python train.py --num_attention_heads=4 --head_dim=128 --positions="rope" --rope_theta=10000.0 --rope_fraction=1.0 --tie_word_embeddings=false --parallel_block=false --init_std_qkv=0.0225 --init_std_down=0.0 --decay_shape="linear"
Each number is 128 + 24 x the weight over the matrix's rms, rounded and kept within 0 to 255. Layers, rows and columns count from 0. Numbers have three digits each.

# layer 5 attention output (transposed), 512x512, rms 0.276, rows 117-127,245-255,373-383,500-511, columns 224-255
107125072129093143148112135159155135151098106149096158149115110114097164124130142114152108139113
141086100130111123113124149136136094129102113136143135088136113108149123105093150151163128132125
131161172095114123121145156135117082135134140138120102092119125076137104133156115139126107103135
159171138119130115123143150162133111099109135170115097117123144118162097134134131131094115138132
106101135088129147127132100114139098149148138145154133153146132159139119067150131139080108168118
109109106117138106115184142108154108134131145123138169165106108144146103099184114138126130143110
111142099141113116144100146135153103147161154133148127183136137153082135133157106114099173152084
095136151148140144116117147111132130121105109146159130149134103128118133107107168120125103158117
122110129163128162142140146119158152130123122142113127126140141097152111121157116157098125161110
115154114133127131114145135125112063122131098124140125159120136143094102117095130108126124171129
117152097119115104154116077144189136126129099109104158108068125148133102121105118132139142162129
143087163107165121136110143159103161098130097080144134159134103161121116156116125113130127117135
112143179129128113114111119103111168128170112125125123158149144144153105072114094108117145143129
151146160130157136128112160172165134132099071109123140126108147154107123067119133181122150106118
117120124157125100140129114099096169139165143133121138161107124136159095134117126143141156168121
130105092121156134120125156129121131103102130118111126103106109125128114163109110068132135145052
140132100098146122160132124118122134131130136105107128125150130116116140127137121103119089083120
127180151108139128155158151113125169112116155135116121155109164186133102144111142124151128146125
137110168104131125122130148106107137096109118106103110141122141112123072110145140111158101147123
125107105133121117097113141119108148116120179150151145123127124147138126142150143172140122098166
120136139120173120119147121105135150160110140142151129137149155107138151110136141147144087137139
172106154111162140133103138114118164119132105159170130143168157140115123105169144156110100129135
150152130145131126114172095105139131124142132158102096149150151147125146126126096137144116137141
127138068140138123093151114132110090162154164128094132144110119165120132169115112141137125143115
149113111136124123120124120128100093144144148132135113169175107149150148140128122083156103139132
149085116112167131135108103093107110090101138101167150131133158168119130107145148127143107120108
143154137135139129146114106131105139105145108129129171114153158159166140107124140149136106102154
096083208155146154149133095135123141058125135116178063174114131097121166126130122112108127134149
146129114081129174118141114103109098123111093154154084104128155106184155158109141085118115118131
117082132104138134094111117145180117127098175120154123125121155184096130131138131139110151075115
156124171150126118125120107189129118141111129128081132144141119140117148163116163115115128139138
145121117073101147103076156151171164136160148137174140107116103125145136155129109093121193050156
080110110104159136110139123095105078147081199105124116131157119151117136145102128133179119117126
140098123127119104142113129122148139160126120136115144127138137065101132200153135145107170101147
142115127171114117109166113093126109133120136155128157128154134135128154120127155143132142091080
100132139145085118158155139114112125074106152124134142105058140149093124134149150151128110146156
075081129125176116154138116133154164134115161116126093167104152129133111139123134124169126163125
145165117170100156116124101148136134139153109166136114151132114143117144118116120075123131133167
138101156119085132137134112135146163149132139137150141089117130108126132123154110123129130119129
119109111174131112134138167137096123156191131151167134128080114145156137148101137126124136113143
148130132146123066117140101162128119170155084101104072082159130090123174126174118112108082101154
103153130151102138151119151105127144156136151134163187097147132129129104097118124118145121150146
127162131147136166117167107102157134078100106104109147129129097172087181085122095125151091098160
128103121184151105152158106142143095133119144124100077112140111102125159131140108121100092126106
104104116120094103123105109134149148120140136108125163129128108115131129132115154116149112135137
# layer 5 attention value, 128x512, rms 0.18, rows 117-127, columns 224-255
146077117143138154153117136109092137152132065152135125132146105138125116126183109110111121110137
104100113131134144107157119104152147123144126145160134087138130146161101107102121103141185101120
130149128108132091094149152156119142133118141154156130100128116090168086130133122157146130112150
109107119095155114108134101141124152129156161146121126119125116113158142131108149137106135120123
137122146147093154134132120092190193119150155121159136140111181138133121105131140120084131165111
080090125146156090079129090122193114112181141110160132110176126133160141102157145179154101141081
077167106135104137117136136165178107045114118118104112153130155150153102158131086148079099168133
164114100148076178133139129125144152123095119176136103112151132138147116155145174137142087124104
106079143168134104138138151126155140123133137151105093120102127117139120113097153137141148096115
141158096143137140087141133129089119171123114109103123149157141143129165157123112119105129095155
163118123130111111134167111103134110123132122120160167127106145154103103119120118141124121107124
# layer 5 MLP gate, 1344x512, rms 0.286, rows 0-118, columns 224-255
128146133103173156183086138139117125147124125107166151093108143137166139117120149134126173049118
127165103134129127165137092110136114117124141130103113123125087131120140118058139182110163153116
110157126137150134131104046110124115142098141112121130134120146109140162125126103125137117147144
142049128141176087166122088113119075128110142183162122129125122135148100101159121168147079141132
111163111166140129158148128126120099108135152125119162145130169103133088104151131142168114115121
147113146147122132142114104153119173158124115122125118132152126117155106163152159105126128132141
099122133115125106096143133087171143110153140141164130126098121151155128118116111109126109108086
104108109086103101160144121118114109158129124111125149127093096151095115127118138077097135063156
101135089121168131138102123104088131152139117116120111193129166168107129122188134096146130087130
150079121123135105092104159110134089104114147114108134148122152099118140173116124134135128137136
159112129130111100121137140130123124153162111140108129136091112149167141124130094072090137121162
145129096144140117098141113121105183156116135122137140117165140095112117149119115192130140157151
141155133150157133131133146154166149129118142107153138133123129118094104134120115131118160154122
159154140122124084121142054126136127122127147159143125145137141139112101135143119117122087141100
107144141131085152117164175142172117092137120144134125070115121099131132120165138121141155126121
133127083123126156108114125149122100133154117125134123174114097131109122129159137101114136128134
093156145136108121101172106109117147094118103151142135112120150113157126142099125110127151144106
122150148155137116110113111165114091112150127143151132151153096098128128162139122119135126142091
158135102094139123158128116118084133143101168130130139102149155147124109068174129134162089121102
082148134118106094127135130114143147155065088206124172140150157110091163099121203122081102111079
136172155129107067131124102161155127174104121120163157149093104072133124126145138114151182159095
163123133123107143128087097168158137130151135140155125137108116140132163127113121133106093098128
156138119147107135153122107167104115125159171187136155142157127123150121140106138119086155053151
130119172132106111134120183152143123182145145122124105157144112137161148124125168138084147183095
201115142169171144111100151136131082135168109127118134106163104075126114130155126125101106153143
109149143140125113160102151182100135087160088111111160174068098170164097095157151160120130147138
122154105105133150108176157107102112120113161138148172135101140094161078113130171137096065085140
079113115142150112105114150146144104139133126103145183140150106124155167121121182107153143120132
142129116163122151143124136157145155115105126139112145123115128148105163089137162129132129110091
081114099109168125128179150158084132159115164079089149119163118113172116121094112146146148132156
188094123138081103173094150166166121173133161149137137141138130092145156124134134167152122117129
166145099139107089064081130128150111154129112147127116095183110179144156134106123134157160165128
136110150115136149150110135124103122137133087108137115094129113098146120123176121168118138132151
153143144132118147141137135127172127102147123133115149127114080127077125152158114113106123145138
142098155146174076130175147129112133102128117113104121144097141148161108159142075150133095122164
136126117165123141106102079121126092118123105139127112095156119134144164118112136131120083132135
107157123156121119123161146153140120089125143087157160165101101115133133143084150121098128170139
129176127125102103100085133144120166093141099138114113126092117138166137125133119081116153108116
159118100102115170130106100123120118149130096140139092168139135128107124072123122136183137124113
118134110117159103128100115140112094064153087152127165136127123130141111124108075131115141103121
095141148169147133158141127139109094116116095126136167093093100132078095167096132141107093148132
166215151172096092108143077124122137111136082169176071122172149161165122058165127105178127095116
096167101144149114125157137147155108146151120117112163128116098140102112156136133133167171149110
162125113172165131127145147147147119111115167118131141127152131107109126129107077087153091098162
135176141142118100144096086168104141185126174107120120122122139127136142142173139078143146121131
113152140113124131145130181163142098095110145125112101132168131155125148131094143160097167101113
153121137135106120059176153173125135126099140128137104101142145114135137165113125138152066129148
092111111121132117151137120126125121195125159138156143108123131117074111119127117094100118102144
130097081183114086150116163141144195129169161118160150124115137096138135165127160111157122135124
135134161116092122137139114121155127149116160133143131090124110157105132111121097150134114144146
098110164098110123127124140151133106089157128105124108137133128097153109148132104129129152105164
120103126131131118110137153133125150108129159090117118147120114140080130120152094124124142159140
126129101127140107103136096126106132131107127100102090142125139136138148151094127131133117132130
119160130142148147173139162132083138169115121104126135137112097156130111104094114098128157134115
152138130157160153134110133106146135114155159095138163111163102112131167159127100108124144122137
118108122137148139133100128128144126156117140088122104128120150097166110161150127096116054143116
138176125156123135121153137071130096149175133112119109115107104118138085120100114131160152128147
177133080158114126164123109129108140110074124154134115152114134132130145140165132134156136186113
110097116126073145125101135102166144145150108139126074100148143117069147129157100158126106149053
153119152107121103120116164143129114119123080120134148152100181096125150172138108103106135128135
142140087147142132152127132158173129112135117102135129134108105152116148146129165110112162118119
106136132161140067121101117105140095112074099094129126146129132112092170118121176139123121161101
135155092154151132107153124155151132142127152092124126157204132125120143189144105129130121106137
157162133137162162181169130121139148122131129136125177080150172145115141130133156161103171141102
076114107147122134134158151111142141115139150091181157115112130121100122157150100154164101125130
143100136121125096120144137123155130130122153121113111146121086139114148149128174096110129156129
130136104148150127127154116152135172120110119153135137123147159149106109116117142067129102109134
119158149136100140102104154086074135091175130087134110146116100140111120127126127128095119149107
133143120132122075092164113131121123111111133142132100141152102080154170127120139168159108151116
118086131158147121127165145101130117142154099092103152136125118129111138117121148097152079145109
062110124154125086196171098135154102103084126125114090155158142121147140166109128125108152076146
147125106093143130136115183104093114150109119174117084125179114146136102122147157113123155145145
112155150183100106064160172177114117131113142113120117181128146086141127129076094161108126140083
180106112122156089142116127108086123097117132142101137144089116114170144126098127132140062102141
152137134137128113123148121156084131133151113130131114127120165134112113123150105120124188075141
156149150102121093134128146159121112130122128131131160133109128121119179143097100127105121117143
169096133125128113118118115120123094128147117127117122168138123111110145121138118132137111109113
175145109132143116125114131121132139170101102129146132146141115128157138091185173135113132097123
094118117097128125103122145131125131123125160147147145093116151139137133169113119117102103120145
132116136127100095161152050086156116142134142111139128164111151130115125145145138120119174130162
109142117134087152105155129115155150111094124102069119100126107097130092126114131123102108133132
133032135132138105123098154157128129143111144099126100112088136119113151113141123125109146089118
145119153108149154144119123150125139146103103143112136122118101133142079119082115125135171097133
119134147154101108157118146128140115151114163132117125135122136124160149118144075143141128113124
117150143137105147068133152151147115099164116158127097083142134113151115123146163160137134096156
142134106182134111124150068163113141163138111149160112177117130099089099116139153125161146154142
094102107150152085105143177142167154165133154115128162159105150160103138104105121124131082151071
103096157111126103103167131110161098126094127129118155145120098181126141167165127149105126149130
137165153130125116133157105118157118155169133099119129122111114118099137105103089123114110122124
103120130157124160158108111124085137103135159075080126157118126142110109157128129064128140137145
161131101139131139140118112142121133134100138149160129115152141132091092161165120132160071160139
122173152108136090117138144122125159151147149114130139096121116129118128086155140140121112099142
159113124157109106114092120123102064140136099129096170120180109149156135196106106126127152155151
167090106114166122140161116103126143162143143136124143155157144149130128112076112127124123111145
133118098183120121178134184112129123092165131132113134121139153115110107117091165155128111149118
136120187134119139120134150151149178110140125094138096148113071100089103138139136098123127140064
140170147147124108134139115129140084128136181155169149138122094110127151165144101104150168133163
151122098133116120141131140132134186155093132114146124136150131196138123120119102112077116149086
103145127079152080156117080119114153142109102123141153164115136173147136150115098159133111066107
141109128150126173111116148108072140112124141151114122110117138109148107132161143117104145146132
144113131111104113105103140129165156121122146133155167129104099135146147124126083092168104181106
102102120126113103127126131147128140129101098124151110138133128151152136143118129117137107099111
110134130150128160141160120160094094148130098116087087125108114144197120147153138179145150131137
152137146113114127152127118091128130112131094159155103114114152134122151161138155081111119173152
103120123116136149118126185163147115111121139105125138136092105128162129131123091127141149104124
138161092133153152089129103140147118162103154087164113179150145118073142141070135129141078115096
111117104163159116110121173150142148105122097129137150135123147148132105129162115112088127041134
148118117153166114101127118144120153139119136127164153082143091098132154172151124130165121098135
103088123084138108121081151128136135150103149137127140087122121111136123133179148097109123090126
165129103076089094130177125139138128140108100130129110167117133141092131156116116110147098100145
100104097110145126153149113143146121129143114135144116163108105125168130131122159097142135161145
136161133122116124126154114162110136128103160153134126131130123106175095136099141167134143121141
113118109091127144118126142155127078095135104116138134155120119097115144161153136103117080138147
163165108129154124157144194138146156110127086141114128141133146124153133161113130140158135126120
060160093177097144101130147123100099125108112109126138098121100145108134097119132139119127160114
109094126132112134130124112123125106132085122111123125104118139139115122112120135128127106122136
133182106107126155134168073143090086121138120144098150170096119114107134130115161104142087149142
168144101118141094132123139132080082165116104133140141139142112113099163108110112138133065112133
139120107063122120136150162132119124128108138141165158180117132168119144104111139154128161115137
# layer 5 MLP up, 1344x512, rms 0.301, rows 0-117, columns 224-255
115128098136136152077143088092118156106125090150140107108114151139113088113116153149169094179105
125152122145105143098140146134133099099120159151129136127126124157116081115105107127138157168107
138105136115126124128119118124113135157121082140140123069097115083147148138121109142136120099140
132083131137156115159090102136144122143097117136099139144117134133109117135135158154138090102132
123152141144134116122178140136129127173163133120150139136114102118135148121123120102088098105130
172143139119142111091142124144149078107077148127133121131146130132155115124144116174116128128150
130087105130153142101148159164130094160100128132117123131111142114153082135125111134116154180145
091096077150134114122182108061172116117143175115141139136115122127095106105106091161097135120119
121143143147117127103139133097116135123174098147133130133136069128135118112117098076127159143131
114123123133136104157108141082148143118167132164210171131123158125103139134087125144138123083170
129159156126122137140148124112079151070140132132152154129149125132104127179138122101174147153130
090094140160175132149129107136119124149122089107123125125139112178144165100103171114151120137126
147146155175150151095119122114125130145103116131151176136112123162117135109133110132130102122172
154144112154143126122106109135120102144138157133145151132173131132105112118134151095151147148143
129139129122069137175143134137117115149115105130100129075147113098121124139141108130091093174143
145129121139116124127144187161168129089129160134120140116149162155150156133106119193135137108095
133138151133127161081092090135110132111141148106144132130146111103097115196113143112093157183139
103137152124146107114132170157136092114139174178123096123154100112134115136142143093106156152127
142144154137129156098145170104113151133188114123133127077123149147117080124113137141113130140112
137160163123136123082125100051146126096095103097110147126163165110159149106116113137099133102093
142076121113094109137123164112125142137144090122136139095122121196178121130105147107117098081169
157114117160155137127099118128156131122137142144103111142115152109123160141116161145194053131102
117115170130109087131147111090144134105141098129100145107134157130138114165128121136172113107113
137110123121112148147125153132133136113112148062126115180101123155111119133079100145118115152158
092099129139106073115131155147071131126107149152144141116143112162120112134115133118132125119136
123169131150145130157102116151112150191169141101102129165092117137140130142132138138092105133153
098114116151136127153174135125094157093069169158141142104159135127149037114105143150118137118146
118137134140144106146111118091120124131146146123107121164179102131160130179148122128150128098127
117115133109151120136105159131109107159114152174119123149113131105120107166101101122145136122177
177102094109133095117141160143072100132106103123084072145100121135142128141100144147118144112125
135130110177082143140141131130170165172147088122156099144131102140142103136171114125146154129159
124111109121082094114160101145100130140111130134115122127137135130113169137124116129187123157144
134117113094120109166127097144132114144127119116124180133118110152136125185184097099111086124154
134173166122096132159151135142153100172141116143156126135124140111104116141114125104139098119135
135103113147169127121128114112174101134124136139143128122181169103127136116175112149137156132145
077124119102127162086163114123105135164128106114106112138153095173080111118155112118115120128103
157122170154147132102125135153124123120152148160103095157150140147099127129156171106128141163108
092166092144119137135096085116108134144137141115191123183135133157141139164114132129163114158110
107120129112105115110172129146115117117178133130136097130094104165122151103123102128118188124086
134093129110150124134106100172073128139142094100104159136156115123106068126084114123088144089122
108151131134137130115113155123165126136128120117127123129125106152155156134054166068107108142148
144184149160082105123130070148104122134107071141144061136123143116145150069122134094144105118110
134094123118149147148177138132135106115099144135188108144151152157120116121109116135132152133102
147156084108165115130161141104151142113120114157135116170140139120110127131103135137141103152145
137118143137133129129148140116155159092127136144136089096146119121117140126125128121143097106131
161130125120149120135119144108113098137168146110107134135151150120139123146114162123114129107114
093095138136104158116173116097116105138134142136091130137109159120105130103161079140126098117110
092150144128084156183155131113127134134111147089124151129138144119129064133096113168152114145158
121099101096142112111131115124105135097121150140122118163126127114116130117086146165143118154132
168142143144148102151115117141122112132140124116127110160145108133145102109137123108119127169111
139065119128081105116166135164134155122164121090148127146132120115099086146132094113128097154137
112115137141103097122138157139119114087111150139151157146106121129102123149126135118131116119154
093128101124200107125134137144131138128123149139109112117114137095096128132150123140154140157119
148111145128117092111139126116183106127159130147159111173128116164119104140128149105147164157126
138158160164135131142126105108116106124117133143122099122137134096176096146135145162118157130131
120135140140109134144151128098120109130126141124127155164124086141187082125157149145144134161134
099102121132152089137163172174118109180137125127127110131115125136139127130123137140129122117135
147146113157118121143162117177113142092104130121125114113107148174099154127155094165165127119112
137162121157143152112100161134124106130111116179161131074172124153151142093106125163135144158144
118089094132155155104184129171126096094142137095116101161095102109171127098101092146122091131159
147123103175163122141147123165145116122113121113117137140162116165157103098156145127147112124126
111131136135149123149134170102125140097143140180150154101105128144145147141149148148151157138130
137165113154140109146085111123149156146129127134147161094129148097142128181119112147123130107146
114109126086143120097127139112135133130141115086108130114105156132132150167141117166115108088098
171156082077114136136131150123127105136169127136084129124136159125144131100131136180073143085138
115119096099087141113118093125154124131085182102107116128121093123102142124147145133153126126130
138127109078119154109109178115082080116115092092161148118128168065131164161117100136167133170132
165104081131148081141115122169159210181122156162098153150075207157156130133206106132135142119168
169090170152164067083106121134142109168147156110126084120155114148175119146166122085167164122115
185105136096152144127124114170132098156143116122107108147132147118116110170151122108118113091145
083100088132152160102121118150110125096139140176125116145095138112149152157125169099077116101145
111143128128101130163148097141117146110129124140100120130096143100117132124175155142129095143127
113106122160117115116105129165110148125108135107110126136192092126105145153157100179151122119101
161118125119137089178099153137118152102121114108113112130134144112100102183104151140131128116162
073133106117094129096124130104154072132099149110126151138135114118161112140122118129144110093156
146137136096119103131113142105128154121105134107075080096105117122136104135112134103142121105138
096126103112134139098137141134106171092125148145129132133149103132126147135126075165140139157111
138122161145128102125082128129138126125152132165141144099160139139135107170165110129115111163135
134107122115142140105178135136120137187125134139121111087128128137111132188117149121092121114138
123073077113142149106144132105152113152122096112128158091126131174137161126110143118103108119109
149110138130173149124113127112125152093152073126142143137119101113215115129129109129130194136131
111166115160159096104091189132144142086170053168141133089154118131131136167121176128115174091127
153135118142148147137095118168077122119103118074105139127091137134111136130122096086125180151161
107137122186076136171110159117104132131106107146153085134102116138102155120139125132174125160094
137163097138136124141107154140137095115163168149111118137137131123132131116125137165175154134118
110114126128162113135120149108157116090120142149159128122132150126150128129181110120127088148088
111112110109135075116138148114099098148167158145116106112118100053164166110118147157121129094152
146141127176136140133109141113162148156094103156109123135098148114135114141110121081152099178107
108116124140142152185136136100094155136151132133163153122163128148115134140129142154165077120143
139113076152131126135111146093115114144089171185154158129130114127132148179131142141126130128144
132146109121125127162127107167089124157092152145092129104130113118154144088141125161136150130149
143129142103142129144128156131161175164130090145093128119123109123149167148132129109118151143154
138167126151115150124132146153112081131093092166120138106146153148072119128107120149165139128150
132114114151130129139159142115101092149137117082134129093142139159128098124127112070097155151102
141133145110124132140111137125103095143139108113107113117124151096167132169148105108106109103128
099132153149142121116153171096117146148096103150129161126097077146147154090051128151119132141174
091147118104121183153129148154136119104078115138119136123161112173149136126134158118132145160116
164145136113142128120124095166107124144125124174127168116107129172142123164114146120149179165118
126116144159173125081160103141116153168092102137138138141135135090082128118137117072132120146119
126129110108155133090163142122171145092149094121196104194136094085151127140129130155137141118104
096135121100105128143089117166118124093153096100084105179177118131152180138129120153094081136130
155133132078135106127125122134101103134148115161146113143105125144192108159141148177117172136151
138107131158131152092108158103121143140104117169085121097124108147134099163154112152164140118123
100083117185131143086148109140130180123088095084118122142115130131117119116129114130105148136129
114123126127168116133121097159090115126141159123128155160127159099114153155113149126127139157109
145112133111148169100157144121112154131102109126113086119104132127157138144131140139102147169134
104115130140100121138157168143112129144093116109096132150146116154142136127147169135171133131169
160105120124132164141121106166090112171104109147124107107116111187106160073090103118137123116119
136142092138120131139100120114109147090184133152129104142115103111148123066162145193056114116129
129136114100085155157112158140171130133135146138141160127094133120122188104163129120148117132124
140109127123106137098147122131103141119132174124124119115141151133128128141118115134108140107135
111132133144152130140132144124087118080165120113137119157182150124119136105089149114129139188164
136081126100113123128112147166143140130120127104135094165102118143138120125103154131097114122123
110139154154149149145123114122134118095130102139081122139134119153159111148107140143133156119109
115134115108157157108153162113155129123145091137119091099131137165103136108109093087141152103158
141165154121117145095115113146113107100159098121141126154132105077158134131071119135115118149145
140171115120118113135129153157147133127145097184152117093107139127165114127149107134081040121134
162155105138147151153138100121115097131142107135146141115123136098077145129099122151114118111142
# layer 5 MLP down (transposed), 1344x512, rms 0.211, rows 0-117, columns 224-255
121114072083091132113167139100126167125152098162139090133100159123133123118120126129145097071143
130081096089158145095143146143131163147100116142131164152114095138129148142124064121147098120134
110098117143150122133100197092134145146131100143131123085104135139136153164140147111158109128088
139148111146138115146119117113152078100115133092129127158130117137093162123161118120141117086126
136086140084143125141130115151137133126087153129137140093089130119123126131091133131103127099130
130136136170104117121136106139123074125125143155162165100095173103110098140112120126143082091180
156162111169081157092146169162139126132168161172136112179125144136125135089103131120105162146151
145123125143143133078109139165114105098127151165161117134136134087130139087131131153118104137156
160158141155098146152088078162135148124122127124089108143130167141094112071178138164129144140150
148165096135178132116134134122098127125104088106141181128115144127086119118154136142123144127110
124107084107143109101159115153119099125129145117129130131138097173102126175143174126153081172099
137164122131114086113137127130114140175183151146090115152147117110135130131145143129135150127128
139182121100078166128159171146093143153128105130104096129145127099118069127170174130093098164089
157117135127127133129122108137135154112113129121168108150148118132063096090086137137120125145166
163127160110085180139061087155106120133111137124138103104098129129126084127063132124093162172108
150149217175120138110167103097124164108123141148146104105142142161140174098101119178076125103130
131130101152105158138115164132128103119098070111044134139167085111134101180118092169174110125156
133123119119156110131144123140104152109147118146125108164169178119112120136157151132102132097119
115101122113126088096125136160157116110147160125127105118146111131088114146114128099121178113131
125158134108089143104162144114118134146115143107084127165147129116132179140137103150107129132134
140160136160141118127133114187140089133109129139102164138102122091127177137174135093155158166100
086162139095143127145129146171122142108134168132138133196123167161095111137090129116090095113127
115154117142177114144150113149190140179113112123147164120133115175111173139143115151123098139122
147137097127108122162131093131088160084155119105127110119096100141133136130142133111159124120142
148114154144099089110089156167143134123135103178129132132131096114128124134106148142137128109130
097099119158143108090113139149103129149131122123103138155101164137143135139122133132134077101149
112117136116155125129170163156136127138114128148124108121186168108109103091120134138147144087142
147097150133114108127114103089123096127128108084148198131122122095137147146128123121133125100113
139158121141143167119168106092138108079145093108177120106120161107129130134128135113170158104151
098127086119135113172103153100140093122111117129100147162118126122131123092121093142134114078133
145131093131136104116147125171101109090107163149135165136130130122105142129129111126114132095129
165138137090116141114090087179166101189096121160141123166175142135102128139125107125134142133140
107120116129162129143125194152130084130145141169125123132120141140143117128128118117144157181114
108166102105158092137121102151130117105162136118130133130124116153142140115087071129143143159104
101109133140119153134120054109151167125119109120161112154103140108081064124111132127101116120192
121137128110089105135176130151142145104091175133112069131141121138172120115149082143085073078156
128118118167153130143140143118155115113154117118140176092052108134111127110120140093134128141132
133091187133130126122105138124126091095134134143123111074119142123109110141105127122155092113131
108094133133111118078126111163110148091123115094126106070168147129135116082139149114157130086153
095188093111160149121112154075142102085146158127141120117150114145147159133136052144139106169171
131179118060143141075158153119136128154159137090136134105116139118132099124157124138133101163139
135144150119118184094156164166148132153140124178125095160142100130146156136116142128127102143119
118133081107107106111173145092157126139104180126147154131156151130080148174129131155110167149149
157104162093098118114110141144153175146106119129162124115160135147158122115098106129113142113123
119146149119096122155141079106168104107141116093113164113099158096097129112167131168147128087157
111156131144159119164122124098093110158139150121135127145079140141167124120164109130088151145128
093088169109109133135122183126131153122093147125121082106108139142116155163122137138128061150128
089127094109108165124138138115168124169155105194105132149099116143127143119091107119154153147094
140142144152172102103176145136134123158139137140092138139085151115143095125106151153083109157123
137125111115131123111215168145150137117149133102125153106126103077109135124111148139130118155134
100058152127145134119094137110135093067196150114126065109128111106159120135117088124115114102154
137130146145144159130129121078107145159104140127123131140071146122122131161143110147132095097126
117129151152121152148150188116096117115133135130125120143159179084158115122123104119142122124103
107088088105081099145166124121095152115189146117123082137120159169075123118097120126144140144159
108092115121124159130111151139133140156112128098144117127115129126093129140128107110141135099072
111127100096182095125088156125120139144099108166135136090108086144098111154121140113138115087098
139117143116180159127145152092095112146133157145144096130108126168128126137127089137115089162122
100110117154171116151116122065137157177140121149125171108158116107142118096093128144113149104119
149126123155132128144095153155157129117130142092108118159136117108141110146143119111150166125128
109096089124165162130146171144132100113154109121133136145116116088169095124156133153164139098109
120112167106133139176126139121088149119157102111141147111100156132143122155103133086122138113123
155128125106140117152152162130106139136139115140130090147140150125129085146117103114185115110077
095141112092139129112158161155157196126173111128147141143148158127100130117132142136108146168173
125179135141135124120148173108142146134166147152157132143144125109066131166157124145083112105131
126169116124092193129158151159144097140178114161111166144120165086124158121130169149128154122112
116114118119127117136137143144099120142107096114105075137133118157192143106120133129100117117109
109128136155101119114131086082143121143123110125093177180131113116149131139155101111124139188116
109141099111117113158151088118135119151124103127135124133134154132087141164189123129111128132158
126162159153159148132138102104086131103147161124122088112129092123140111153108134155112084120103
143149173136111203112154085185106105132095155110091115130123109136180145125127135129078132095150
093134126100128141092141173171141098128095096133127118127148144118087121129106124169112098104143
125149140139134136096102104126140142092150138147117149111132105116104188105148170148124164171121
138138113132064123113134142097145160088132124142121133139111101094143132092142136118131132090167
164134170137108095127122153149187138115136148108152136173103076119115144113117132130121142165111
102153080132168156145092157124144159101134090105124115156170140103088112126131117128111081135107
137139132158121103121110175137099101105157112149100127122113084152141206121154128100151132137168
149155129112142117115140154160148179099126147112113104118107168091140121108187142101129142141129
138137104184111125109188145055150110121127160132141126115161136104145141169124134132119138176109
092168135087140143097086139147154121137134129169145140099080105133132160146087126085120097160132
136116089129105169161140096111136122100151140106091133094099128148081110143148120140177101158158
114144152176138118107138111117145140065116154140143150117150116158118115095199145148125122141117
133097124133140140097143147139137150130099110132118180112115151128148138134109156150153138139118
103125130089100137148151123140127125110092119111146119078093104101176077120088071121160131118127
127076145110118110162124105168109106163114100197075132126153138158164111175109073145143102141145
120111118117124127163166144119108111118178142123135124160070187132095144108113145116168130138109
116093117159133159117165155153121071089140157119135129101115135154105131051108171147145110127082
105158086125127144122101140123123145131150122148094134122159137116064128083152100111156116180121
120109170114129119111157160140143136143149169074115155070150152142142114122096135110171179117150
131108067122136131157110150082148109125146147134125129152107148146138116163158099163173074085136
121130086118109161133140131123103102151104114148116129149103091138175077110111127143089140137135
120148096137132107147138108106148150113140098162121128083160128154121128098135103151099090117145
132124120159120125158116118133122105118101084150128102125143145142124143108132126130121147129071
136146119108110107147118111121131136116082117140127129130125096103112116140143061133195150112087
141145086157109110155138130168124124118142099107126130116089081131153141115130066124131101106175
138134102116120153150191143106122140128154147151130153148111102142086152162131113152112131105082
080156128094142169133098136159123051135155105105088147135114148112131187139121165131093143141096
151104141082082112181155111086111162114140105117117105069174138154160120126159170114099162171122
124123139121116146161096101116123101116145139134120124138130141175147135112093147123112168130140
158143135100071162113120118107117140118143117143166115118145113111081126135100119129111103090134
131140096147134121098171182139156137104111153110136136163107139133147140085125150147081106122144
097143150130144146145142088107114090096098166152135129153087080127108160127186126141185123163160
120145110132127121096113155126147115157122168099105117160117124119164152156094085125126139125090
122103126187135136115142084140164135153139110104112138087120080120166105161172147173132123087133
128133099175112129101112094091116125083104129165102145120161130101158129102122095150155138123109
125124121080136125154143154141127124151118075154146118119129120154146105111135099152110147088122
139119125141130098131106109131141062157116133113135132113142156089088154108121163133111116125120
138087150148129155142119128147127104145099148162144114130134094134131110122104105147106119080130
146137125128147160153164195172142110131107170136091106116176123152148151122157150144145098131129
126131114137132080144120147070123140097117115111155103147128171105107143095129118165146114082105
120123099098176166136124116157081133151114078150133170103099136138147135117108092120131160125103
145124098137158106151120109157153147106128120144117117126171157120105113156123137126164125134145
147151118108135136100088138108143146115116137126112107154158109146124118114133122159085108133135
161157122116136163148165093123135177136128141099150156098144098122160146126122156077130134098135
154158176128091118111167128133143124123129114111124129134125125120165164106095149105195110114169
109130157167066174120143190149129136125129097146140100113096074167108149136137159127098118128140
101146140137152144118128128120111137129131120145156170120131111146104109132153132167143155138159
157070143132149110139137144150135170146183121142163114145155179167136154180131150121123113119095
113137119144157219114118148055141113167104120065133127084110129164151144141117129129092089145135